Weights of a small transformer language model.
Architecture: LayerNorm before each block, rotary positions, biases on query, key and value, tied embeddings, capped logits.
Each number is 200 + 20 x the weight over the matrix's rms, rounded and kept within 0 to 999. Layers, rows and columns count from 0.

# layer 4 attention key, 128x128, rms 0.0858, rows 0-127, columns 64-95
198,220,113,200,155,175,135,171,173,214,220,189,182,171,183,245,278,174,203,182,219,202,95,161,239,231,103,244,200,268,273,223
233,216,234,234,242,183,209,191,195,207,192,178,241,147,189,189,193,166,187,197,243,200,249,172,196,209,189,203,223,183,206,213
221,199,222,179,197,198,185,183,215,190,222,206,200,183,239,234,202,177,194,235,229,206,262,168,142,219,245,201,228,178,204,158
184,229,201,188,204,228,214,189,191,241,204,239,201,215,234,166,190,198,199,173,235,201,204,229,199,160,226,159,192,190,162,189
236,164,206,186,207,198,219,190,178,193,233,227,226,177,236,169,207,216,242,160,209,213,174,251,226,221,148,205,209,190,193,185
212,185,169,203,230,206,214,209,211,199,196,190,205,176,173,209,197,228,173,223,217,239,207,212,191,183,179,164,222,210,192,191
192,154,230,202,197,208,185,185,189,186,162,185,216,202,194,168,169,184,190,208,218,193,232,145,206,192,194,210,185,169,204,183
183,181,236,227,238,224,230,179,202,192,210,204,176,224,177,212,189,208,204,200,199,193,223,209,190,219,210,210,204,195,194,208
169,197,208,205,177,211,204,174,189,190,202,211,192,224,210,218,179,214,200,168,158,213,234,178,215,209,214,181,238,206,176,207
221,201,206,200,215,191,189,189,178,202,150,203,180,209,229,229,203,155,193,211,185,179,207,210,233,218,177,204,198,230,235,189
183,132,199,200,186,181,203,177,193,196,191,214,199,206,193,221,200,151,228,203,160,160,216,183,251,212,232,173,184,225,184,200
211,195,197,172,233,171,215,204,185,163,165,199,179,188,207,218,190,208,225,202,250,203,215,202,232,190,187,210,168,189,213,166
207,197,192,190,217,229,183,200,189,183,187,199,200,203,163,179,141,213,207,228,184,237,224,211,231,243,233,179,181,200,189,186
196,207,207,184,185,213,213,217,237,210,209,186,220,235,184,193,182,202,203,184,202,179,202,177,229,186,207,166,199,200,205,204
179,209,172,201,230,194,223,182,239,197,190,203,208,191,202,217,197,147,210,172,204,190,197,156,198,176,217,204,211,222,210,221
201,249,174,184,223,242,219,170,145,191,178,232,193,205,202,218,212,212,183,210,139,232,205,203,195,196,173,206,215,166,218,220
177,198,151,249,178,168,224,163,200,214,213,201,228,217,195,201,210,254,235,193,186,202,160,205,202,158,154,201,207,192,210,203
155,208,182,223,222,186,193,204,218,260,204,195,196,200,188,194,230,189,221,187,182,218,220,180,206,200,176,170,178,199,239,208
176,208,205,191,173,180,205,214,240,196,189,199,177,232,215,195,204,184,212,223,239,235,191,202,197,178,187,228,195,186,183,160
182,191,175,212,225,185,169,190,204,153,200,188,179,153,179,200,214,214,211,198,183,182,212,219,174,221,195,214,249,202,169,164
175,223,216,233,183,204,184,181,229,215,197,215,216,201,194,189,233,215,189,197,181,182,183,213,186,155,185,220,173,176,211,217
175,184,167,215,188,229,157,161,206,253,226,220,192,180,178,223,231,236,202,193,197,184,137,200,205,201,167,235,167,278,198,205
219,229,218,160,195,214,239,219,222,164,186,207,208,211,233,166,200,240,230,221,187,209,273,217,183,190,225,152,205,178,133,184
222,231,202,188,201,195,213,205,221,177,201,187,168,164,180,176,194,220,198,199,198,194,206,235,191,192,185,195,174,198,194,209
227,208,260,212,214,232,219,218,225,209,180,180,186,221,182,175,178,198,199,228,156,201,198,221,157,193,222,269,225,181,205,190
210,192,255,217,216,211,226,197,191,194,211,206,213,218,216,196,149,186,175,228,221,211,258,205,166,189,252,169,184,194,168,211
242,204,177,228,191,187,196,229,190,175,195,176,193,195,226,213,234,205,178,216,179,181,178,228,224,207,189,224,162,212,248,193
200,247,215,187,177,224,162,198,184,166,214,237,210,175,176,184,191,192,210,165,207,185,202,246,230,192,203,194,192,246,189,233
208,204,189,196,219,230,228,182,210,168,197,179,223,231,186,196,163,217,207,181,234,202,213,232,207,194,213,156,202,210,195,204
215,227,197,189,168,204,167,173,212,185,180,174,239,197,220,177,207,161,205,203,203,157,264,244,193,170,207,211,189,205,174,174
209,216,191,169,172,254,145,165,215,205,199,155,190,178,207,263,186,176,157,197,175,191,158,211,190,194,164,231,223,252,206,219
165,203,220,218,221,208,187,186,209,184,188,218,205,164,197,200,207,228,202,221,238,198,186,221,203,185,177,196,187,214,188,167
174,199,157,186,178,191,199,178,164,230,213,197,176,182,209,253,260,193,225,184,174,208,149,231,214,220,143,205,216,253,213,216
182,211,215,184,230,218,254,207,199,232,207,217,234,199,192,169,151,221,227,179,206,197,221,219,170,207,223,186,213,167,165,184
204,217,220,179,185,175,203,213,170,212,202,205,209,230,225,218,204,207,210,187,206,176,175,207,179,203,188,180,214,175,196,185
179,192,176,178,186,217,202,195,204,179,197,175,213,218,202,253,196,214,205,182,204,179,180,176,213,177,221,224,184,223,199,236
228,200,200,193,216,214,198,206,229,214,202,198,193,179,182,217,208,191,182,211,201,193,223,195,198,233,200,208,168,186,223,192
196,205,188,181,195,201,217,173,225,184,200,188,178,188,165,188,200,227,186,189,217,195,200,209,181,209,200,152,188,230,196,199
205,199,225,214,209,209,237,189,192,174,193,215,211,230,190,211,177,207,258,219,242,178,228,218,228,193,201,177,203,173,173,169
196,226,211,227,187,194,163,206,169,225,176,198,212,211,206,213,196,179,214,216,214,242,189,246,208,190,220,189,193,168,190,200
220,213,187,186,190,197,189,208,244,206,173,158,225,193,201,195,216,174,166,204,196,179,152,183,183,218,181,200,191,212,228,242
227,195,178,198,155,186,188,188,219,173,212,243,194,181,215,182,177,189,159,160,182,208,217,192,215,229,231,191,197,206,190,187
175,188,197,189,198,210,204,183,247,183,208,179,215,212,177,212,174,205,223,178,178,190,215,188,199,197,188,192,190,205,166,138
177,205,168,196,170,220,219,228,217,209,225,227,200,200,179,206,195,213,204,193,245,177,215,216,142,216,237,192,185,183,188,190
181,178,227,167,201,203,169,175,202,194,242,173,187,198,198,207,210,205,186,217,187,200,202,208,203,228,203,192,204,226,208,213
185,168,195,210,201,183,176,198,209,188,178,177,199,203,186,190,223,204,214,201,202,215,214,245,210,232,176,232,216,177,197,193
220,159,234,172,205,194,198,186,239,184,149,174,194,235,189,166,173,201,194,205,194,214,209,212,209,228,211,180,193,147,200,234
226,206,179,245,240,147,194,186,176,197,214,204,216,207,227,192,208,192,188,185,176,188,245,213,199,253,202,193,243,195,206,162
169,215,244,247,170,216,176,202,199,201,193,192,163,239,226,196,195,259,224,172,243,226,177,211,200,214,205,164,223,168,221,217
232,193,215,202,209,224,204,183,158,185,181,211,204,221,215,224,207,215,226,188,188,193,206,210,186,202,176,196,209,205,223,202
240,185,187,163,189,184,156,180,182,243,211,191,173,205,215,163,233,187,225,174,175,178,191,199,179,170,170,209,215,189,237,188
187,188,204,212,208,207,190,218,218,198,215,192,226,227,207,169,187,161,252,190,226,166,209,198,158,202,191,220,157,178,181,182
178,185,245,197,144,225,224,237,234,217,195,213,211,187,199,182,190,243,226,170,208,196,209,224,206,183,215,215,181,169,171,192
222,201,204,189,205,215,193,196,166,215,243,172,172,180,182,209,211,192,181,223,210,213,171,193,183,195,230,175,166,178,205,209
203,218,186,216,210,195,184,186,215,160,199,191,176,187,219,184,202,244,171,185,165,192,217,231,183,180,217,216,227,214,182,227
200,209,175,197,179,225,211,212,175,208,175,188,189,228,189,182,226,214,192,215,231,226,142,200,207,189,179,182,197,234,248,263
194,180,203,180,240,178,181,207,239,198,191,207,163,212,229,203,210,199,147,222,210,190,203,198,159,219,220,196,179,191,194,242
149,196,231,201,241,233,242,167,237,253,198,224,191,214,209,194,121,222,180,200,221,223,232,213,146,176,284,174,173,139,160,184
180,215,190,192,211,214,199,175,223,211,195,199,214,226,179,212,233,208,225,207,184,189,173,211,176,214,178,151,208,205,210,207
219,171,191,218,218,172,247,193,203,227,181,193,224,221,198,188,212,232,237,231,165,169,169,215,223,156,174,213,204,232,199,165
204,214,245,226,212,201,218,182,155,204,219,229,197,206,197,166,181,203,183,203,222,174,217,155,246,221,189,191,231,177,232,180
184,201,205,186,226,242,191,221,184,216,210,192,194,237,207,129,167,219,216,231,184,206,218,189,207,175,209,176,215,181,163,197
210,152,185,211,159,167,198,168,176,205,189,161,178,192,207,232,206,230,247,241,228,214,158,176,176,219,169,209,222,179,222,207
160,211,202,195,167,200,166,197,180,173,193,172,196,171,216,181,232,218,181,223,187,251,149,172,229,200,211,252,208,197,194,185
192,206,178,228,194,218,183,179,185,206,201,230,188,214,185,211,225,202,198,189,190,189,181,190,209,193,177,213,203,230,215,208
183,208,193,215,214,227,167,188,214,213,218,213,185,179,199,189,190,202,216,215,219,193,211,225,172,198,191,227,185,214,193,207
193,221,207,211,198,190,180,202,191,192,198,210,231,192,184,196,197,171,186,199,179,190,236,179,220,224,205,198,196,189,213,209
213,196,223,215,173,203,201,182,188,201,208,177,213,229,194,175,192,223,206,220,207,192,243,204,190,205,205,181,199,171,198,224
195,183,161,195,193,201,184,188,178,206,217,181,191,175,191,210,227,197,198,174,186,188,159,187,208,172,165,229,216,224,198,169
216,191,197,179,205,212,219,221,194,225,184,179,211,202,180,189,196,196,194,188,207,224,213,216,186,239,198,198,192,206,168,197
208,209,209,192,193,176,231,219,189,202,203,185,192,223,171,204,187,202,173,197,216,211,227,165,186,194,211,206,213,178,202,210
201,189,179,201,186,192,217,193,170,177,211,178,220,188,207,167,214,201,191,187,206,202,198,162,175,195,182,213,194,199,162,213
202,198,221,191,172,217,174,164,216,220,198,229,193,193,223,201,205,181,201,211,186,173,192,183,219,203,215,213,209,195,193,205
176,232,194,179,212,202,188,203,211,200,193,202,187,222,196,180,215,180,206,197,190,203,172,226,235,214,188,177,224,201,197,219
175,204,180,221,211,193,208,205,192,197,218,201,214,182,207,190,174,224,184,189,198,195,205,188,198,188,202,246,224,200,218,204
190,178,203,183,217,210,186,198,208,197,197,195,210,199,185,213,180,155,212,200,216,215,213,191,233,240,237,221,238,180,216,201
217,175,192,205,179,193,191,209,213,196,190,193,187,186,188,186,195,214,189,209,205,184,199,158,212,233,229,207,214,201,209,197
182,188,217,204,225,179,205,173,179,193,196,217,203,148,201,203,201,208,183,191,186,207,188,198,205,169,183,212,198,213,225,205
212,188,212,221,218,203,172,179,168,203,196,195,192,198,196,212,223,219,225,196,225,186,209,197,191,188,173,196,178,183,224,183
212,210,200,205,197,207,219,177,192,160,165,207,183,208,183,183,221,210,231,204,231,212,173,197,202,187,193,210,234,228,236,178
227,220,208,181,201,187,202,195,185,184,194,192,200,213,224,198,188,214,213,204,211,193,183,207,195,190,216,214,203,198,209,206
176,195,189,215,188,192,211,181,207,201,200,219,199,236,208,182,185,194,226,226,235,232,213,203,201,202,222,187,196,227,190,211
209,199,202,209,234,239,218,207,193,198,210,185,198,215,214,167,194,186,232,194,195,193,187,199,195,177,231,202,232,182,170,202
214,189,189,211,184,231,172,166,191,204,211,190,193,204,160,196,221,182,198,190,208,205,192,184,224,200,191,222,206,195,226,189
196,176,212,193,190,193,205,210,179,200,203,191,198,194,199,210,195,176,183,196,208,203,226,175,166,202,235,216,209,177,200,211
187,176,193,226,204,164,216,178,231,194,202,193,191,212,166,195,211,222,224,220,207,209,199,207,200,197,176,203,220,217,188,163
229,165,230,172,236,214,245,212,228,228,218,192,201,200,208,183,149,213,167,225,215,208,276,183,155,210,258,202,148,161,185,209
195,176,194,223,208,215,209,204,208,205,194,209,184,196,205,188,207,181,216,238,196,230,213,204,205,215,213,165,202,199,183,178
196,178,212,211,193,194,213,214,206,189,213,218,193,220,174,191,199,191,186,200,178,180,201,211,165,187,209,190,206,181,184,187
220,196,191,202,183,222,227,218,191,221,190,204,171,199,214,184,200,189,170,186,210,203,216,192,220,199,220,203,189,162,216,197
211,220,186,225,212,220,161,176,205,197,209,203,177,159,218,187,204,217,190,210,177,210,209,187,213,168,175,204,179,196,217,187
217,199,207,185,216,174,202,207,192,209,195,205,200,188,177,198,184,191,180,188,202,208,221,174,205,187,231,217,198,168,199,178
220,203,208,173,179,182,200,227,206,189,209,200,210,213,134,219,210,225,217,189,186,208,170,211,196,218,209,204,226,214,200,198
180,193,211,204,179,200,184,156,182,224,175,208,175,186,180,226,218,199,224,209,181,187,193,212,221,199,188,214,227,218,216,175
178,176,175,164,196,207,211,181,209,194,185,184,166,201,178,197,232,205,211,195,234,189,213,206,182,233,210,227,192,191,210,210
192,170,201,209,206,221,210,184,217,210,214,183,190,198,225,206,214,183,209,221,202,200,227,216,187,186,176,196,199,207,173,173
192,226,207,185,172,175,159,224,204,188,176,191,219,191,179,203,240,201,208,199,184,209,181,228,227,219,215,204,245,214,215,184
217,207,201,188,186,215,230,214,179,208,209,187,202,229,205,207,212,200,205,206,189,172,219,209,188,187,234,207,216,168,174,164
209,195,220,181,224,182,205,208,186,194,203,199,211,189,213,150,163,222,182,209,231,197,226,202,177,198,216,202,199,182,185,203
192,212,188,183,198,216,179,178,200,207,181,192,198,208,231,214,196,200,216,216,192,241,200,211,200,197,186,223,228,194,215,197
220,228,171,216,210,205,199,219,162,199,217,177,202,197,192,222,202,225,214,183,195,201,203,206,167,214,222,212,213,212,193,207
203,185,176,205,193,209,219,201,179,179,208,240,183,227,190,180,203,211,189,170,202,210,202,185,225,196,208,183,169,209,210,221
218,204,197,188,195,209,175,144,191,201,208,206,211,182,191,192,220,204,186,208,202,183,186,207,185,202,189,200,197,203,204,203
222,210,198,175,203,192,231,213,206,188,188,182,173,199,226,169,180,203,210,203,194,210,253,212,189,193,237,177,202,169,174,202
201,182,215,201,193,176,203,192,215,220,205,193,205,183,236,218,212,217,211,170,209,174,206,199,211,173,201,195,192,205,212,196
213,173,191,196,211,162,182,190,187,213,212,191,214,221,196,194,213,214,206,223,196,238,233,185,155,181,222,200,200,204,190,176
201,203,195,196,174,212,173,191,190,218,203,215,210,206,221,203,172,196,219,200,187,198,179,203,179,194,209,209,194,213,237,199
194,233,198,210,223,226,202,195,208,185,186,207,174,199,178,207,225,214,202,195,185,175,184,205,205,172,198,203,209,200,183,200
214,181,208,193,182,214,216,223,190,200,193,191,176,203,221,202,198,185,205,209,187,205,199,189,186,197,249,177,197,199,205,185
195,206,216,226,208,204,199,220,210,198,169,199,196,207,203,195,206,201,202,218,179,182,193,213,217,230,183,213,166,187,181,207
215,218,215,197,197,212,189,187,209,209,214,197,212,178,192,212,207,168,219,195,185,193,212,195,193,217,193,190,189,170,216,205
211,210,214,231,214,222,220,220,203,226,217,238,198,199,201,187,197,186,190,200,231,205,223,191,175,205,189,204,218,197,179,216
203,229,206,187,218,201,227,203,186,196,222,208,219,212,201,179,195,193,209,193,202,195,213,181,194,196,223,204,185,207,173,212
199,200,213,185,191,215,168,220,192,185,183,221,188,224,220,182,188,203,184,201,215,236,225,219,229,224,230,201,221,196,217,188
208,210,190,175,224,195,183,195,229,205,213,206,183,219,201,210,194,182,227,176,216,200,195,188,201,199,221,216,202,184,208,180
224,210,175,206,208,196,168,209,171,211,185,190,191,192,212,205,182,173,183,195,183,181,227,184,184,207,196,180,209,210,180,209
222,210,196,169,193,170,198,212,194,218,199,192,199,187,198,175,180,193,240,204,200,215,226,225,198,202,231,176,198,186,198,198
249,197,175,195,211,177,227,228,216,213,220,180,203,169,244,208,158,157,206,187,172,194,225,177,170,202,221,184,223,212,178,204
192,220,199,213,204,223,226,231,210,198,200,210,204,238,192,179,175,238,230,179,200,166,220,187,185,178,212,214,198,195,163,203
197,226,172,223,211,191,198,185,167,230,207,228,221,192,206,187,241,200,199,203,202,186,153,231,216,201,195,194,195,199,205,180
205,198,195,188,203,202,222,226,184,180,223,230,193,197,170,193,222,196,172,197,192,202,200,213,214,204,227,185,193,204,154,202
203,201,195,184,189,195,155,173,222,208,200,222,211,186,195,194,249,197,168,219,194,189,149,199,212,187,173,210,194,241,229,201
197,213,175,213,193,194,205,173,192,207,199,190,206,205,201,222,212,188,193,163,204,194,185,203,211,207,194,202,219,196,189,198
202,183,223,203,194,194,187,228,199,201,199,207,227,174,220,211,199,216,155,212,229,195,211,182,164,196,206,170,197,196,205,190
222,205,206,226,200,174,212,196,203,211,220,205,193,187,236,174,172,178,216,189,200,205,202,216,207,169,199,210,190,181,205,193
230,215,190,206,183,174,174,217,225,171,163,176,194,195,180,196,205,202,204,212,229,194,189,211,197,183,210,219,205,220,205,229
234,194,227,204,216,231,165,185,201,166,196,223,203,199,197,208,193,189,207,178,189,193,166,210,216,207,182,221,206,240,194,207
179,218,175,227,211,208,175,186,189,196,224,201,160,189,205,211,183,184,215,211,184,182,187,215,222,212,216,236,197,222,183,187